Weights of a small transformer language model.
Size: width 192, 3 heads of 64 (1 for keys and values), MLP 768 tanh GELU.
Architecture: LayerNorm before each block, rotary positions, no biases in attention or MLP, untied embeddings, normalized queries and keys, attention and MLP in parallel.
Training: a variant of Muon for these matrices, 182M tokens.
Each number is 50 + 15 x the weight over its row's rms, rounded and kept within 0 to 99. Layers, rows and columns count from 0. The size before them is the row's rms in percent of the matrix's.

# layer 4 MLP up, 768x192, rms 0.105, rows 375-389, columns 48-95
107:32 48 33 40 39 57 35 46 37 58 46 41 50 45 68 36 49 68 55 63 60 34 80 52 44 50 50 56 48 51 33 56 62 77 45 59 77 53 21 70 61 38 52 84 48 49 53 64
113:32 37 34 42 66 80 42 64 72 72 36 55 44 58 65 58 28 45 67 40 74 27 22 49 70 87 58 40 40 41 64 46 62 65 49 64 52 27 74 61 07 53 67 53 33 61 58 73
110:60 42 77 77 46 47 44 72 45 65 41 19 46 65 64 60 46 42 44 53 55 31 48 54 59 66 46 36 60 73 34 61 53 44 34 42 41 63 35 37 35 98 48 43 46 47 63 90
106:42 72 73 41 76 71 65 20 46 67 90 33 36 57 37 33 64 64 65 60 68 42 69 33 45 39 78 63 59 46 40 31 62 46 50 70 49 40 68 41 66 41 72 51 41 30 40 48
089:53 70 44 41 50 39 70 43 42 35 24 59 10 01 51 30 47 62 46 66 63 54 37 60 34 39 67 62 53 54 56 53 52 64 56 43 20 60 37 60 37 58 56 70 61 28 62 42
088:50 51 41 58 32 49 66 81 25 35 44 43 50 35 46 78 59 78 33 58 55 66 28 52 40 63 45 51 37 59 50 83 49 47 48 34 23 66 36 58 65 46 67 27 63 46 58 60
094:35 60 54 45 48 32 54 48 44 35 59 53 63 47 64 55 21 50 50 19 50 59 31 54 54 68 62 47 68 58 40 56 61 44 55 54 47 63 28 56 66 71 52 27 52 55 50 58
118:58 41 40 63 28 26 56 57 51 26 52 40 49 53 56 48 57 36 64 56 88 36 51 47 72 60 54 49 37 41 62 44 50 69 30 73 54 53 55 84 69 39 40 57 70 49 66 65
100:73 30 85 47 45 49 36 55 20 21 58 13 56 41 41 71 34 12 77 40 52 58 42 48 55 40 22 55 54 26 61 65 48 62 61 67 51 41 43 47 37 46 35 42 61 53 76 41
103:57 60 64 45 82 55 61 61 30 45 58 30 30 64 47 42 57 46 69 57 21 34 67 55 72 28 39 68 53 82 33 77 44 54 54 51 48 59 39 54 62 26 47 23 58 77 62 39
101:46 47 39 64 54 61 61 56 43 55 43 58 51 64 41 40 46 49 22 53 64 75 46 56 44 68 48 62 54 57 39 51 47 52 62 35 42 41 36 35 63 61 70 39 44 49 47 53
078:68 60 65 62 70 34 37 31 51 52 22 51 44 56 44 51 50 51 30 27 37 77 11 64 63 41 43 55 43 51 56 40 53 66 46 24 34 69 99 43 58 40 86 56 38 79 58 60
096:64 58 45 78 36 39 46 52 18 41 54 42 67 51 53 55 28 52 53 40 54 35 65 53 04 67 54 51 73 57 70 52 58 56 45 08 57 39 42 31 58 54 05 38 56 46 68 60
097:81 73 62 41 64 29 27 32 46 46 60 51 40 62 29 30 62 34 36 32 48 58 64 54 74 66 26 45 68 29 42 62 65 46 32 44 54 40 53 44 39 78 50 33 66 21 34 53
111:61 32 38 51 73 53 69 99 64 39 32 53 47 56 35 46 37 63 86 56 18 31 40 58 43 47 39 52 47 51 42 40 53 36 68 79 49 79 37 62 79 64 71 68 61 50 71 35
# layer 4 MLP down (transposed), 768x192, rms 0.15, rows 375-388, columns 48-95
113:51 53 34 37 52 38 40 36 48 64 61 83 31 55 24 46 36 52 29 47 47 71 42 59 34 46 34 58 33 37 55 63 26 64 57 11 63 55 55 85 60 50 41 54 50 71 53 31
112:22 68 51 52 45 73 45 65 57 43 36 45 36 45 45 48 15 45 60 46 36 26 48 76 40 34 65 54 39 44 69 52 78 43 53 70 47 54 37 54 64 76 71 63 36 50 40 70
106:40 62 23 51 62 68 81 70 40 59 35 51 50 69 58 50 60 64 44 65 60 65 29 58 30 45 44 72 44 41 20 49 36 73 32 46 55 54 52 53 41 39 43 59 34 57 51 43
100:39 43 64 28 58 62 31 41 41 29 40 46 38 59 40 70 33 67 36 51 50 50 58 71 37 46 30 55 57 60 71 66 92 58 37 30 65 49 41 44 52 67 43 38 48 51 44 60
087:49 71 54 50 54 41 34 41 60 55 83 59 42 48 42 46 51 57 34 60 36 59 62 52 49 46 67 57 29 58 41 53 53 68 49 38 10 37 54 33 35 61 66 50 11 70 39 59
081:39 39 67 35 48 62 42 48 55 37 64 44 35 48 76 55 56 35 62 67 50 33 48 36 45 37 50 58 48 42 47 44 48 36 62 57 25 25 64 46 54 48 67 53 40 33 28 83
089:64 41 48 62 45 58 53 66 52 56 32 56 32 33 45 35 58 56 57 48 53 59 64 69 33 42 42 35 12 43 48 43 27 37 56 61 38 55 63 82 28 59 34 44 65 51 58 48
105:52 28 39 39 62 62 44 54 35 58 61 50 30 38 44 35 59 57 67 35 34 63 40 57 42 36 45 66 51 71 34 48 75 60 36 39 36 54 50 48 41 53 82 47 40 64 63 23
098:66 65 54 60 42 60 51 41 37 45 46 30 37 39 44 66 53 60 61 32 42 41 51 25 34 68 50 56 80 48 48 60 56 48 46 61 38 46 23 54 62 64 67 65 58 50 67 61
094:13 52 49 23 65 23 28 59 56 43 42 61 47 61 46 45 84 71 53 81 53 57 41 67 14 44 51 25 12 59 58 70 65 52 32 62 62 38 79 68 59 85 48 34 65 50 64 53
102:67 64 63 40 49 70 37 29 32 56 50 39 66 64 65 65 64 44 71 39 41 49 73 50 37 23 62 43 51 37 43 50 73 23 22 57 58 58 55 51 54 58 45 33 42 47 74 50
077:44 30 55 69 51 66 63 51 68 46 45 45 63 44 37 49 27 52 64 77 50 45 62 42 28 76 61 68 48 56 40 46 41 66 34 77 81 39 26 73 64 46 35 31 29 43 50 50
093:61 50 68 32 52 55 58 48 32 29 32 49 32 45 36 72 68 62 87 60 75 14 39 52 51 55 79 49 58 45 52 64 46 57 29 48 57 35 81 49 58 36 56 40 39 74 09 42
092:37 50 32 51 90 33 53 79 43 48 25 58 39 38 52 47 45 55 65 63 47 50 59 52 33 52 69 68 40 39 64 63 36 54 50 75 86 36 41 42 39 47 67 63 68 66 69 51